config.toml
d_model = 512
tie_embeddings = true
parallel_block = false
lr_head = 0.00383
schedule = "wsd"
z_loss = 0.0001
Each number is 500 + 40 x the weight over its row's rms, rounded and kept within 0 to 999. Layers, rows and columns count from 0. Numbers have three digits each. The size before them is the row's rms in percent of the matrix's.

# up: layer 9 MLP up, 2048x512, rms 0.0429, rows 1412-1591, columns 448-479
# down: layer 9 MLP down (transposed), 2048x512, rms 0.0364, rows 1412-1591, columns 448-479
up1412 093:510568601452470605514488495477500492554491475591496399531527519440448544452409452516568520487483
down1412 088:569472511542558526453441469568480548494459527519443497538502506481441440542489534551472439477521
up1413 111:479526546491443486448543562529500511510510477566464520515467525500481511483508470513525497525523
down1413 117:519397461591462498504444429531592465484479610527515495460564525503523490472424494545444474516501
up1414 084:501528522455541455539479479546530444584496496511516533536466526482505457452610446493490491540500
down1414 087:484550511501479493506480477549485522496505512450487489541492506444547456529509550614465493444465
up1415 092:446518510510485480574444486539470488515494507471493575541558494529441493564539529599498483461480
down1415 089:512532461542515542438537565471511557467506490554500489461471488498550463489538429493476488461505
up1416 099:486482532551512492514550517504449517458484537528538546562517523477435479510471506493547507492497
down1416 097:477492573484493499490454512531524535532480423490470510481529591520497426414487486507460477582559
up1417 085:478507523551544486531447450488420535519522494546490548532573506529504466477486504490486470519512
down1417 087:489570435554422452519513472575500499448526433511438522385476532528517474552536486480536435527538
up1418 080:458433495596564452547437422498427446471527456484490562490563424519480486523550483512457512501505
down1418 091:538555512501477550438465538513472459451540504463472473513504486488451459497493505584483450502476
up1419 113:496479493548500422565514455399522525505470573537506571525523472562447468492495483491527493493532
down1419 118:506547449499565483549529482481458551523437394490583515503510552527487479505595549446482507532463
up1420 105:483507550433516593544482503480451513488488510516548472510565564501487488474508511544492531496562
down1420 105:482486554471423554424469462554498474522510515499571512486478531449528468540522500534537454543526
up1421 098:436456484497452478421511508500403532487523542524548404537603551536485474458496467531489508482503
down1421 092:505524490447388521471492483549460524555459527506471457496516494559500555517546528621526559476492
up1422 095:489454489500479537521486495531515487533448518534503403492552496589471514499483484544531486502507
down1422 091:482589556529504488512448573493552516500468521487570382469511543465474506484517496427470536550496
up1423 091:509534448477505520499578526553496515489530537517498422571519533573479561509405478505463512439480
down1423 097:457488537493475508507493524532536464508473381532425473464557486398489510515539514426577466477513
up1424 096:485494520502444466491542469477455604492418541585517468464447509514472506540502520529528551515486
down1424 101:510467509488493509515498479492567441514482482579527451503508495459398507560501478500470449560453
up1425 096:454492524525434494485543484544478493483582456605482490535539452459532502449429463504529534417491
down1425 084:534478513493492469523532479522531484542507505520464479514488558468495524472477480512478447462515
up1426 090:442448469419531492509438487527500507478562483530517484493485423508521453511501468500543488513499
down1426 085:484513526539441556522473511467538535479486427509511503540472470493521469512537493539491399478477
up1427 098:483480519499505511443444486557498550445513412529529458581517465432455520568570417478442532463476
down1427 088:538515579479461501566517483438396512466513503546492525423501533436512564452453489444515520498516
up1428 097:495527486535484490444466462480496474455465533481486543536562524458438521502574527560500505442490
down1428 099:497471430471587552596523484544446447478513510459496486525488456544505491530541507519499585497469
up1429 120:486554550523519424458540491486474479477468539512512545489481485552475530480566504524530545437483
down1429 131:540548446565525481485553527535492527403502534522521504476446497549493480448461455584473469491484
up1430 104:485466497509512507553469518528476486538492452498490465469540449518464551537567487514523521522487
down1430 100:517555458534453560493512525586469452543439483528454493473488509548436475543497456499525462498526
up1431 097:480512452387473513430458411506511518478508542512557435464552472475513417495546534503504488507500
down1431 096:506487523532431479553597534477497521451515543496475501445496514444570538576502503471480499463526
up1432 109:534502512492541613514533514500532458381488456503494518482478513488549451554514510498562528543481
down1432 105:512458540523438470524533496514505508539474449471515539477513496504486487508425465497544561499512
up1433 084:481521499472570417491530479503451457440476532541483504519524590568519483526495498517535527422454
down1433 086:484477528547526523498529507542485460467517511543485440538473491441533473524545526434524506540531
up1434 082:497500456462375503491407542474569459515466571514452479516512502477497534510540462606565521496499
down1434 084:488508554453536431489532498553501425444607534505471507489457506498513509563499512506478475496560
up1435 087:520530462523409544534479478469376424528463560507483545483475503509525470477444503489528486496421
down1435 083:478474483504518413467480451499561488485490506461544543516507485538516487484476509519456558485469
up1436 100:473504496516510510439533494532495536465450540543441490531451583460545481448501490535544494488409
down1436 113:484508507545517469420465504550419478522499481501453502527514516536436519551481478477519504505552
up1437 102:522477486424533502556521434488506508517488484494484527528471485464550484545527506531517483518496
down1437 099:524518505487476487422546426471544505407481542571460405494516486480542506556465525514544449492477
up1438 096:437455489603487453468549479478437479457421477509465508472533503502476452493470594514510494452509
down1438 090:486547461450579451499462509488501520538527471450499547424598497463475567529508440478449466524499
up1439 099:542534437531509574503535504524435529605584498481547452551425521452503418478432516457475502498506
down1439 093:557563495512501540474486462478544475564512520480480398504487503428482438555538470444476492546515
up1440 105:494510452516524497495578522516503550449515574463536584491512405482440476446495554450513507536496
down1440 097:535462503434514541554457541400492545481488561433484500494523527459400519486441477469495513519541
up1441 093:491482415521514408583454445542471510499453483498493604513585554506508497474520524488516520476470
down1441 097:486462528457452479483546501537533537548624504539498519438517485482525482525546507494544476456501
up1442 099:523473417491485505476552473466552537541521483545556516489455531423512390537562523438489465510533
down1442 094:504508531529516495561550486518581572483479527436520531502462482449501517407493529453416535473503
up1443 097:473531525471501539446409429534503471529521450456566483488517501474493523482571504404533553467455
down1443 087:508501513470499462561577520482512487431518550549501471461502504529507497508514494516482509426548
up1444 085:539519446577526537451574471512537570497440491507566464442466448520442515538490497510475507475497
down1444 099:548530601467565466477460499500487502508589466469537460506495481487471536528507466516541515516550
up1445 093:458509527545541576484425492506527451429457485536483457381445492508501546493472462489505532530520
down1445 089:480460532431535454467601518513511542501430488529461541519555520553489458469500517488460481482490
up1446 109:491487432499468548554513482557479469476533508498531514541502514528473537510495504490533524508496
down1446 117:514501504542525426548507468463491535530561471504506468514471468550523516454497551618477542509553
up1447 116:496508462479530558542506523577526530509568466457458502525552493464475496500485468462486494517452
down1447 106:540553576449519481458498521432495472491473484441475535559476447430507527457482454483542499536430
up1448 097:466514578536565523507468513507494428419528488470567484506459519478505453481518470491497496491477
down1448 091:566492578459591545467529486517580498551497516528601555455461506478424468465522472505526493512562
up1449 106:461450519535534508500416533523476505517518460494493533527472417527463480529577504480484521408495
down1449 096:483516483489514471425479467482518548511558488423512511517483508443506504460434529512496527550464
up1450 100:497485443525549520536535431507616463520499469484473550512552501499489519472514438556504566476493
down1450 098:524498470611458453507540534509511374476521530513536468524435569504535481443520525483512499492518
up1451 100:475494598490477492520458539551497505561585431472510455473539522506455462497510442459529482429493
down1451 095:551456525523491498484485526483485460517514493504578508460471479520496458439457527503563478464505
up1452 094:478485517508474497459432507515466453551510519483493533525450516474467470496533466455524554440551
down1452 092:469491492477478438433565476505544472495510465523472492606500495516568516458470438495514506491541
up1453 109:489543557414503553523462439530453528545460450570464481612528572469452518446548510435486488498446
down1453 112:487480487504521540515474525434474547470469477495499521443513536460545423472484571519532584455522
up1454 110:512532502376507486545526477534494517591506511465444486512575484467538476493515464496467472504494
down1454 099:424426505427503514491521498488524526507470447543531450455496587443536474485553505581485503545549
up1455 092:485500509533437486524487490526506482512547492472505509435525463458497527447432542530505464495504
down1455 086:528523463498538474498464494553540469464442490513512502411456548561525497539525535478510413527496
up1456 099:482493538577488520475488524481518461514545544478452492510496408498442454495486517523539477560535
down1456 095:441505552475562523512515505508515578564481450463474467479499546507580476486446532616536474555501
up1457 099:491486420543469545521472472434521529446503499451517527608578572450495505461497447471527483466433
down1457 093:428445554474492467460499472492516537490417437458535486430499439514435459537486543486515453500592
up1458 085:498500555531538482506459467538500516527572528492562485487534541524472494454447469502470512486453
down1458 091:487466491492519538512538580500436502450545536462545520548504540495526510560519505501522511499521
up1459 109:501501464478504491534480490525505388476426518537477491508531489480485541502526476511505533588486
down1459 103:509503518501530506610454438480420492498465493519488492468494478473401522504527436537487534521584
up1460 100:473450531469435493491582470473507505408427509542517485497457543485441481505562494515458524529526
down1460 103:471516586462498532502414495504497497586506528551509469494508487513511520538490448475466479489519
up1461 115:510444546450461497516508471530508484525446508501494520479523502500482471493486484489516520418468
down1461 110:545443527442490542527402451501475456458446509484501470516445515501570509532535498489520490554528
up1462 089:465485411552511401481497532583501537532519491382505497458522479548443479443453542479525486528521
down1462 088:545436518511486492521487490520505524517485604478513457520471496490497503499518525517421454566537
up1463 068:516470508428508475453507505489517503510564537431503474518523447443513534529549498441464571530568
down1463 058:479568445507495491475479473545543555458492513487514511530504559483541549484481516530560485563459
up1464 106:505526488546516532564506496479520504439566521463484466452469521499471519500490460456537540420520
down1464 100:502520498557535434461544511483505528507499595470554497487503495510562486510463548412450503462586
up1465 088:489538502481431476519520506553551494541508478531517531481514496504525446485459549492498487487394
down1465 087:500488471567565475460567504498463563543490528556495504540511501418386465483546461457467431523616
up1466 096:532525504432506472510507485521514508504600522495523558545500555525505519558496501485488517428476
down1466 100:455491500492512534453469525503422549465493486558459514532505509432531473512528483499479509497582
up1467 092:531483482489578524442559475438562430493444508550498508494498498505514552579530509593512499438484
down1467 099:493521513521420527556480500569441461475519519467554525548470496561503456483497527429502475574466
up1468 092:443426505502560461483463516504504546568535434520479457506476465482471479573508554507501508521504
down1468 093:537513506477469503441511474520489501460535480472455476515452513473524550535491508514468506484567
up1469 109:521509545461456512529490497503448475540547433444493499517453564473440514485537492476517475549476
down1469 117:461507506538537505526495490471448474538448530492468506459521468521523536481495527429463487465456
up1470 106:462534494544517541459554495520429436450609533419538486462525530441476459493535506581480516529484
down1470 107:551537488545439480460466516424531540451517494556470528452530448521517511491458471509529534526512
up1471 090:496477501529530498490447432501478438518454542608486576492560548433444508500524474570517465426521
down1471 094:442492435498547490565525592483498481490556484453529474517455482521505531452534541434496523537455
up1472 118:466429429492470534528563515471501394480516470520429532560526500500461500494500440482570440495522
down1472 116:503480466515489464494478446451498493535551447454483489430457461543567486556520480462520512492427
up1473 090:527535518457469570405568528515493466497513461443451525619478554493472464473504511479532479506504
down1473 092:524560525482482514487495480476497521514492554458506528453484509581538503475499519510450590525474
up1474 093:466407442484397470526519511518509554407532464486477570474483539499477526520561564448483494560542
down1474 096:513536548439452560449460501474472473483471523464537455540480463428482441516498504512491532438466
up1475 096:509485523552440506509553499498529556480502503499511608529510478496481519498487449501464507576470
down1475 090:558476501436533437559565444488443562522491545500451453398499504533492528449499558473526484476530
up1476 111:466514440541427523455489483522489486488493496483501484523440485466469538542531483501533515570544
down1476 111:482530545471520547447516517528569565522483456541582545539533498488461502450521470457509518530532
up1477 101:440507421590518481451559464502498469486492504524520511512471525448452537463466449465549554495517
down1477 108:498547437498442534487495567520440462487527502595514490497509567489499544492512574480467494478537
up1478 095:480521496517484487453528512514485446535550362546517509522409539483481480488470529534467534444496
down1478 103:549545503505524448530496480398532447479500515517547470445561478492535487508507448460560508543537
up1479 106:502455555555435433535482523553473500540425540536534475449553557544434478401545496530418464566512
down1479 100:541468445500437535500478503391491479480438500487523484477461514446586496529508488496511528472586
up1480 106:512520554470456522535496463572532502473502521529439485533468516521466561504502508485500477426496
down1480 103:448458479506570497564500563537518581494485414502531518495525448506536531514488455453492418509570
up1481 095:525494466526512544486513507574422439504576498471486509514497602447496511462462448481481505453448
down1481 087:556419585482445485471420478475514477520493536576456528565508498524471497541455469525449448539545
up1482 119:478459508414460489555479524574519502571531409506497512490550560485484546451422500546530492435440
down1482 121:504546549501475563517451488500442459505503492411518555421516510456501522480514543502478527491444
up1483 101:514397486412496507552524495472483445460492468445484570534493513493505505447524590487516581453492
down1483 096:426492574582517484523492480471541504536458516551526500468472493473482497457494459464575466500531
up1484 094:457479558490459451512488502506580531510372469479565518531498542404472522511515469468475497476483
down1484 092:539480512480560505489546491488539563494517466448569502481458529464459429524523508514503456523465
up1485 109:450554436476546465469478513549495426534552556586508595568535468403488510526545527577542510435473
down1485 105:472584464503465541474549522435486492485485428456490500524528503508514493580518543501457479493485
up1486 082:483519556494553554488468498530536545507471503545503508487540552458494548442551500523526481483521
down1486 090:472572515511487504527525580554420509489468494452526508527450489489474524540460501508510544538541
up1487 100:481500502497453441472556476542521523446469498618494533528501461486520513549418534529530469491478
down1487 096:458481453479439494500463483475515519458502594555537497492539520501558496509501519441538532504524
up1488 097:517484519460508570447490457485516484530461425475565503490444524459462488441474455516533533457568
down1488 103:447485549449473484518551549467472532486499482518591500527548443489569481497483456438496506464451
up1489 082:509487552521497416424520438527490506499435588569499488458489527537484496524481469467511532476491
down1489 086:498516521482440524501547565533520439499511529487492503512555491504463492524517533501506460510519
up1490 088:486495494587489464541531518493514433451552518490433510496490485584485493543522437492490496518421
down1490 095:542472435454486485567543506492492566547536501423495495477468509424539439463529484519498487519549
up1491 105:502476524535479572480498480511507477484433456459472474553454454398427545558549524525514533476491
down1491 115:503529537491559463531462526535493461548435494522554446552476517593536535574499527478539502550521
up1492 088:480449526505457495570440444579517539490523500568526523464486540577489523524530571473491496501482
down1492 086:494513500480492525508519539475536487515466468482451524484386474454497474533512483465466457555455
up1493 109:492526556491497510494439478496522439479536602476501455569519489496453557516548477561445521464441
down1493 106:500551489490533556521547500521488546500460487533508510529559495525533471499556556527486453486565
up1494 117:511491562470484590528530489489477534458475490483464497500440484466473501431515495534460537524531
down1494 119:476502526491528471526522526518477567411479521513521538470490545479487472510514467545505501476504
up1495 105:531442573534484456523519442485482525521527534464497434489519517493421521510565439512493507468486
down1495 102:562509441553517486470582540451490482571482449482457523470477449475496517491488603523456505463503
up1496 089:487540461523530546537578510502522554495494439507483568518408552462430468481516482532480496521511
down1496 086:511538494494515485479463509472513513505446538541460496500476530450503451435487519512514465504500
up1497 088:509500563490522532472626544506443424509461434514551483517539487460550508495425434518494480513499
down1497 083:502563543517520492527572529550562496512524523474446602505440427584496427474499507541480530566493
up1498 110:519501519492549510491508442559462530454478502528514465551539474474506484453574542506525453530459
down1498 093:512554515442508497480495487441484520522437534530518461479495477490538513532478502513513494488509
up1499 095:488469510444544424512510541489525493476461433429518522497514494479451456525469539488499493537546
down1499 099:558531525540501464519460519498514492494558477541498480485451626480505533543493511436504472443488
up1500 105:457480485492546490459512480529507468506479505533496511590457534455505482521533588453501514471460
down1500 098:514486496480446559566479523492537465515486496437484499431500475459638533443420440569484484482491
up1501 100:466462512550499494484514535511466477482516509501505511505450444505513467433497499495487522540519
down1501 096:491459474568461482441488497484545519485495526577449470552445484470483419552458580423455455408530
up1502 097:474438556522441538480473441452467480549514518518463487498507494482474507436435475579514500506512
down1502 092:493443436488516537482523547481486515495493519472542528529540463447527444472497468552471506532529
up1503 096:500576516512516455441558537546516437488511474443502498535563485490509487466504585537526496468549
down1503 095:526464492458433501466555481497452594452517522420412523452525503554541490491468529536536484499473
up1504 102:522433404562455503471500553388439463471504456538490451539512511434508528470449494463558530463499
down1504 107:507517532500573465570513509462490512491443495488464518468464456552477483515516498587534488494572
up1505 107:480493444547382431513419494523462505504543480451520443538487544402484517532560441526520534447485
down1505 101:530531485509520569421530502590548485502445482482484516461462505522491503530451507495471499601599
up1506 102:479515598467485458504508474482439507524479443491539455458523549541504507419496514495502566577547
down1506 097:523485496524412497448568487482534532492543507443484516504499471463543496458532492535414468427476
up1507 101:466504448521506456583456459489496515514432512527499531501541502425499470449481504536524541434485
down1507 108:513481510520468478485475492536481458450449433521545551470455490515556485487484460554461534570439
up1508 092:462461535459480538501495500575445433432456509419512510508525514511526508520537504504481567527467
down1508 087:574496456482469549477538442424508491525587549465444515476573547518535535481459524516472415447508
up1509 101:493547509578533375475631490494495441447569596546519526474503505560507522511497474564495485513424
down1509 096:565529469531528547543458561441522452442475528527494491459477523525452457437396543537556543525504
up1510 112:477479454577539491532559512518506492533512497455481502525500501512496556466514455601471528506448
down1510 111:525639461499551621441486538552396518475503461547529552560452422474465545517553458467508522467473
up1511 092:450488495570518521493524461459549528448435475475485481474469552447452505469463511466512515511525
down1511 089:490504447503523460516456572523522506507494451530459536472480517515457511455507476488560555452514
up1512 107:489491486530444596470469489536476477468584503482486482545540462426503497551506449499496485405464
down1512 113:459501600448544575484528471478484522552466496505522403521480447522478447521554534488459569589502
up1513 100:504471464426553526505463508536508396507497520546542541538488513575454556512506498530520526488528
down1513 098:473469578470464482587480524489549407517514538515539432500528441500463487482467506460471473474505
up1514 107:512441499468501427601463471505479536511498523490513506447485503483514491463505532400553538591434
down1514 099:444505552514408536403574576489464465448560478564505502536515494517457454507503451519432489521456
up1515 109:469468531496544428572530477484467493535507479510551541490531469528469502491586590446550486496471
down1515 109:517478548535405541477573531550529512566520542481545514499489496468461528500428500454566520536525
up1516 087:502473484464433529465473504505524557469476446435482490503587536486493510468460487523520507451495
down1516 091:515548526548534430500437484438441552456542551458483469493579490446495529589462543561505456470512
up1517 089:462520527529573461464481499517523493560465523589508569538572499512471540539588472429511478583492
down1517 084:492449546493407459522442520401498450494505454512529548535571494540498519434495537484464471492448
up1518 104:474466416424427541454484480541498552510521505504456549554499482534443524519578476539506527506530
down1518 110:478511572568486470540453530447510412498545478470509500462425542489479437524511504475453515472518
up1519 109:435491401464529568558525510433476488497519623539526532565538479518485507488508630563505508563437
down1519 096:468561517456490472537462553481511489500545530430475522484452462517558535490459455487500476506517
up1520 096:492518546493479479450496505532519478478572546480480486445507520464500514523520449493520467480549
down1520 092:514493485539429483506547504518549528525558435543489554496475508570534452485513549552536508535560
up1521 104:459526500550512579468525494498488571508471504462568519538442428469510493469453500556507505438476
down1521 104:480532498489558551480509522488495516529463474518490468517484462533518555506475497439441544566500
up1522 106:490483520476507476478500444517498481366509458643480463500517509558475487553529483465527434568505
down1522 105:496505516492531502449537503500464510594509501514496486524511515462469522534390543541455573463495
up1523 113:483515538534537461567521467476486551569500562496525483414476483492497492404452525455492554526527
down1523 124:509475494512517468592463457479469570500509529515465453432520521588493516476506456540543495505511
up1524 093:470490520554552501485505496556547524425447440494480516464462488522476498496559521457483520498462
down1524 099:512569500498438553451453466495454490486514545426548459511548521465445530462484474496527542510536
up1525 103:499433528459429475437471490468508450608537457498509483529416461531554442433464534509585507442494
down1525 094:548513481537474520424441555500561456449455548547501522446533552423452504559521552440524510525501
up1526 107:510515545474542478507568435467531544583551414469472463523514508470468485507489517500522548521490
down1526 109:417542475528568553534490530438526496460460402420528494511568499488515540487477524455541533471475
up1527 106:527497567471547496534460490491490488484439510513499555500487497553423571479518489493479498478486
down1527 098:438515570454481509469413504495507531558524536490466454496500536450511499523492537433473433521496
up1528 095:519431501456475442450553444492450505522577515489503537572507570449485489450433497541498507434486
down1528 091:537509475583491543528528496490549545474465551559484512433491492511470434546454484504438572537533
up1529 100:456477522491540410460552498529466473531459482568492514487595556515484475526490607543544522501557
down1529 095:509428443485502498492514527580485460576527479452450465585597461474453557532495495594526515484543
up1530 091:521398530488411453492487458509468480453549445503433527473480514471513513518495536478508549536499
down1530 086:485508502506453557522457547464443517533539432529561453547501442459506370481495569538509485566526
up1531 091:461485560418515517520519465544504410487467550559526526502492488485502514445514490562460496482523
down1531 086:507482521476444515554456470445591533493536531518490488480521520467485465463509520488521506501526
up1532 102:501416450554484531487514515526453536508416537581541437429470472491452498539534466552527476503445
down1532 104:487481540545546590560511497434530515491510458521472580575469535403506495530504515498427519561452
up1533 090:493476483471577481552544421456489511499503503487541545526519522530534505497467548474567474439468
down1533 090:582514495475440515478556461475523489546498536439481521545460531547529537590524428450465516566465
up1534 108:442485504497491407580429456484538451501559475546476481465526543493444512495491406534497490447446
down1534 109:550472444505565478475516478493509454429432449520461509476546492533530545515462490432532456509509
up1535 101:455534412595469529558469524515528474431513507530462517535500535482463484478435553506482558403473
down1535 100:510482530406451493435472397521551563487460512554525540462564484482513479475461475463513483478496
up1536 097:482528506573515477537450546506455456551431448521499480532535565532460497496493485491491536577469
down1536 094:507510515514437490542517519437528444484551452453554536462443523524557528463411432559458476566531
up1537 094:529501571499442519557462467507547549447525532534513522549548511567486493521479524471559533548420
down1537 090:513555508511489498476484533429552460560529561542522590477411494478442551500514565594464440523512
up1538 091:461429431503481519426472467593458502461498565536486529527560474464500477524528489474538492469475
down1538 091:491550496485468509538529463493571477518555523471553530534521512520492463444488492483529526496530
up1539 100:457474443636508493491478472500467499419564597437582594561557484427475510532547529530525504451467
down1539 102:489547475494468531503446525582480456532451562509553522498468520463513443485519542529462564519512
up1540 084:524597471518541493523528511478541492496586566485467493456435489471532443482455515510490550459431
down1540 089:552503515538449562517583439500508520548507541577487511502493474512489479441451535497545472549529
up1541 100:492491480512562446525550487453533522479503517515500500497476603493500492437453574583580552492470
down1541 104:518520465423504500470511517559498519421557518473479469455508483522428477507513480529480512481523
up1542 110:487501490585546438520495532441505447508567529407445490526453512453527507536518556504540537500473
down1542 109:533501535554501477520532509439447502544489482394472521407561530489550452484512432477476508538516
up1543 084:507464458500516467566478453488508476520504449416471506547566530547516535496528485453486536551484
down1543 081:453472480511511522467496488534486466514566586495464509499443499441502450471492521436408480592539
up1544 110:485510510478436485489444467492533500516494509521540525514479445515485464458459546481518513502548
down1544 103:444486514523443462473488528552605526527494490497466517564529470467478518518536498485466545496554
up1545 100:526507447522561499457456444513477505436455564528511502449449482490418490499540486522526539543493
down1545 093:492518441528561442513425521525539504500424510473517580500438535537459549500480519436524476562470
up1546 086:447439525526449528484441489526470570559556508451528447490540533489437555431478445420513501492537
down1546 087:571498462532540498525568522451508510468519473553529503542452559526503503545493559519464424554541
up1547 113:487527491532471515553511543520471480456415498586440536532490433465479511427553459495470453502495
down1547 118:513521497567447485503534517502529474497591472468535472541489460527456517443538515481543481494443
up1548 101:477566499576467482510457499506512412532550535543516512521452471529454531532532440437494540461518
down1548 103:508522498448514566453512470510514471500538486540524550556508470514436569488533495557518428563483
up1549 096:494488439527535554513572480513546547539490494519483603503451492511564500537540491559481519501502
down1549 090:517551508476572491454506466527491458494524566445541497525503515524480434460462513557484428489506
up1550 101:465481529423416533500422484479476496480484572533456468469459469468468470460550478471493538546470
down1550 103:511537510453476515487553508583529485537487423510484531543477507565489512482548563476468486474519
up1551 105:488442533539432553491471497535523476466549483492461428516415506419493544543486443536526512430457
down1551 114:465463532539486526467543492538479419506557549539506508551537507557533465501564527503515518482537
up1552 096:494466541483557477480485522482579526516581441493450544459385533579468535462503512580544481536501
down1552 097:462499503438496589609487559545480528499440459473529465538512481435535435504503482518539537527572
up1553 091:512529469492497488520497452447463542543490573512537447509563502526516474483481555519547545577523
down1553 088:529531552489501519469537568474491431457487488525540541410478495488510475511490521495458493479509
up1554 088:529480569511485574507422494522395485439551463557539555485478521535441536462491468426566533489497
down1554 091:458535480503532475496511512420477471470565484555549474517524461472415523441461440472474492489503
up1555 089:513511495529516541481464428499514485466499568546516481501474533501464474525512529517486500472525
down1555 094:496490511436538510491486512463473560473540412461452497518531461461574516524488496456440514509491
up1556 100:503476433498454459468489434455527498477576510527487482498510454477507469484442516567552552484472
down1556 108:406501490495507573453487478474511487489511496496500413516455507574573504503505493469549502524501
up1557 110:471451526539507511479449443476558557531488509525503471462504455478492514531547528604505517559535
down1557 106:480512493509433510465483523486492597510479484534481583453444444506509464492517452522491515475475
up1558 108:481495477548451553520470483496470449542402471513482421524492522421561504518403446508501553499468
down1558 106:518514534477492428439432553465506469474480569515537497466515495495510500583507536480410516562526
up1559 108:487480441534532463469539496556459528480530489418496454532495437434486511514487549550518478479480
down1559 108:534545502528527462452573455521516507515494533512394503576576546554496456472443540518453485499532
up1560 107:507492454495486466416524522502446489480489430392561439531546515468467449457431490465531527490475
down1560 105:492509464492565516468540527516584432486491529477516484492434463492535544538557475509554431543472
up1561 104:477477511532456475507478522502466524500534474552607477495548515479471424502444467509529584465470
down1561 089:453494510483509506494505475506499528474510531492631484500537519491455413466495497506539571489465
up1562 100:455500525564496501522431508557512506448449545495546450485535563520490471469526485507477551493544
down1562 085:558558446501512458463461499462498515504493530497590477503519488502451441503518521472511474628479
up1563 092:472434483513484516498531485573510512447581506553468485505485530476510539441583492458535476501479
down1563 088:551491434512502495477477498446489438522486438499553543498438563521474500503523499473482546432550
up1564 097:497435457507431448518469499504470480466490561486504466484502489560478496515526501488491530493469
down1564 095:456538496484514521496461593431459511499510437567474475509465480571552505438555446542526507549495
up1565 094:466457511425489481465453501553469498447469558529463543563469561490530577530518534476485510418508
down1565 088:562521500481531563469487550470580520436525511539491487476451497508533516431527516510385458493447
up1566 093:496457459526538460531549487459430582523544576471598471504516549466469468482493476483465507500558
down1566 094:495492514501469418589577456502360557581505447443450493554526454434507425515471451511489541475538
up1567 090:507477541526538475491481477473494541461466530583563451519477534556521581443455505466542464500515
down1567 084:468497480536515552486513486535537411534498532435535506481466477544518460478470502574509545492505
up1568 107:504511458445520571497425490528508516488513507478493549562527485490423525468559515484522576458481
down1568 106:472536545440518476563498486463491534497530535505544464464484473495452501479495539495470462467451
up1569 089:542523446516531565477485526531465509515469550443524456533476529504515531467462526473516488496448
down1569 083:493481467501452437544454495527500527493500446467467451498475426441462519490538481590511577473521
up1570 090:484421513566486471491427442460480495475455599555465522532522471509472443477551528568510510566513
down1570 080:462517526514459466419496416497570543542417511532512453571494464527542489448426431479451483521483
up1571 096:517472542571619528497548526509528469528422485485554468501493481486504491499491510532556504401452
down1571 092:498508419525586599423502497498486424487520438527438434524465511486570434444495462481466465519485
up1572 119:482394531442502511472481496499542458464573444564469514507465539484512474482489404526545513535424
down1572 114:513446436508541528547563477467498488478506541495483574503354526506467525472487470479453494505520
up1573 119:470497483496470479520449480506487481580471535517445518555474531465409486431523501518506497475519
down1573 118:503457504447527527547462474445494484487499484504507463558534559479500522476481495489457511463495
up1574 104:483488502535487505576536454526526546447490572520516588451517472479471478469515498503505477556507
down1574 107:488455541524502525482527473496534488509519527530502482458474587483515502493425503459522451500521
up1575 104:541505472606459489493481493479470473513509490463563484444499551455469474487480571485501521489534
down1575 109:445483457480505474472550529476480654514552483517528488532486472498550485525444489486495532473522
up1576 099:524529547431493517494462452504509507457534454496443542493470537449493543467523467482535497461435
down1576 092:507478460564456474516473511528463541540463513506493556524474500501505524514535572485532529495444
up1577 120:481537463564481535561543472533490493517534548491512484530519544481460423517465480507530552498454
down1577 120:455504477505519534507413470591530511495560492569560494526470499486480537512479561612467496504466
up1578 085:488491530484470487524486480522555473486487496495532468461513473506484622503506499468496506418480
down1578 089:480513516555531512511515500486436537528519491500507533508457512511515485520468542538453471519494
up1579 093:509494435489454506597559544440505558566498494529473599493509483500477510491513469518453538531473
down1579 098:448579501463498513489503521489493443436566497488489482501506503481449488562561523471557466536517
up1580 108:450468466570493456579549478503432423509461578439503482549540510524510525505579507520486554516501
down1580 115:548516518460486556510549511487516472436434526529500501477482507488497485474554403428517555523524
up1581 108:502528406534590491523536545524459505525553547492462531570505545537455494500490465530457493531481
down1581 106:570499464489554490542468446486522510507539508565556431466432518539581525543519429553442475518585
up1582 096:444502509567534437465548471465491474546481632486539478510496487486515569550574527545535494520472
down1582 093:519563468406487514515536501575495544476432520440521467521546524467533494495469529544430468456469
up1583 092:508465518447446431512516477461516539527489455486568617538546490491532459505470406517510537553459
down1583 100:516546502515509555490524432425471432451552532485511412486496483550428431541508512458482513513497
up1584 091:516468510436519499554546466457503534539449471488505454510528494476488527485527448526551492588457
down1584 086:482517449470521508478488553432523523481505534577519440499524487543460568470517503554530436507513
up1585 113:466329539519449472512441441555471501504523473500482410470466468506500536565507519443495565493511
down1585 103:530524498559480528538476513462459466512494476484543466490505482448615573430451411554456492539475
up1586 097:551530523503533501454501484482446569566481582460515436536416576499455479451478526515503456543523
down1586 097:504535540544443526470467448542586521424492439519524557550480529496505499507422486559496460424498
up1587 098:535489491465542447491577504480469444518451442404529495489478558476467563410576522545503491462503
down1587 091:433508511496501441484487477457441496490501520465529458483487505483590456456529505421496559551508
up1588 083:485430471518516595510457502498527510495465539574503586516459441504474501512472533506469503520491
down1588 085:466526543463497518526536490511470462484535541555505464526547527487478516530479531534506445536581
up1589 114:479486544456506486500474499476465447533466373460533440556512582486458519439437477448466539392551
down1589 121:567499516492477528483593477478521525573493480537480431429477535459488543460533489479463418547477
up1590 104:463465427506523518546520533520508504504477453403473449474579535512480547477518562445518585551484
down1590 119:458508570472518521572480405548431528491579518500526491537484453535527495470514536494569540471474
up1591 113:443424516434466511519489490527482558502526453431524514525538512504528525512431497422530526494439
down1591 118:513538522408460527471532527533430527507512450442452484492483554510586469503555504458498473485529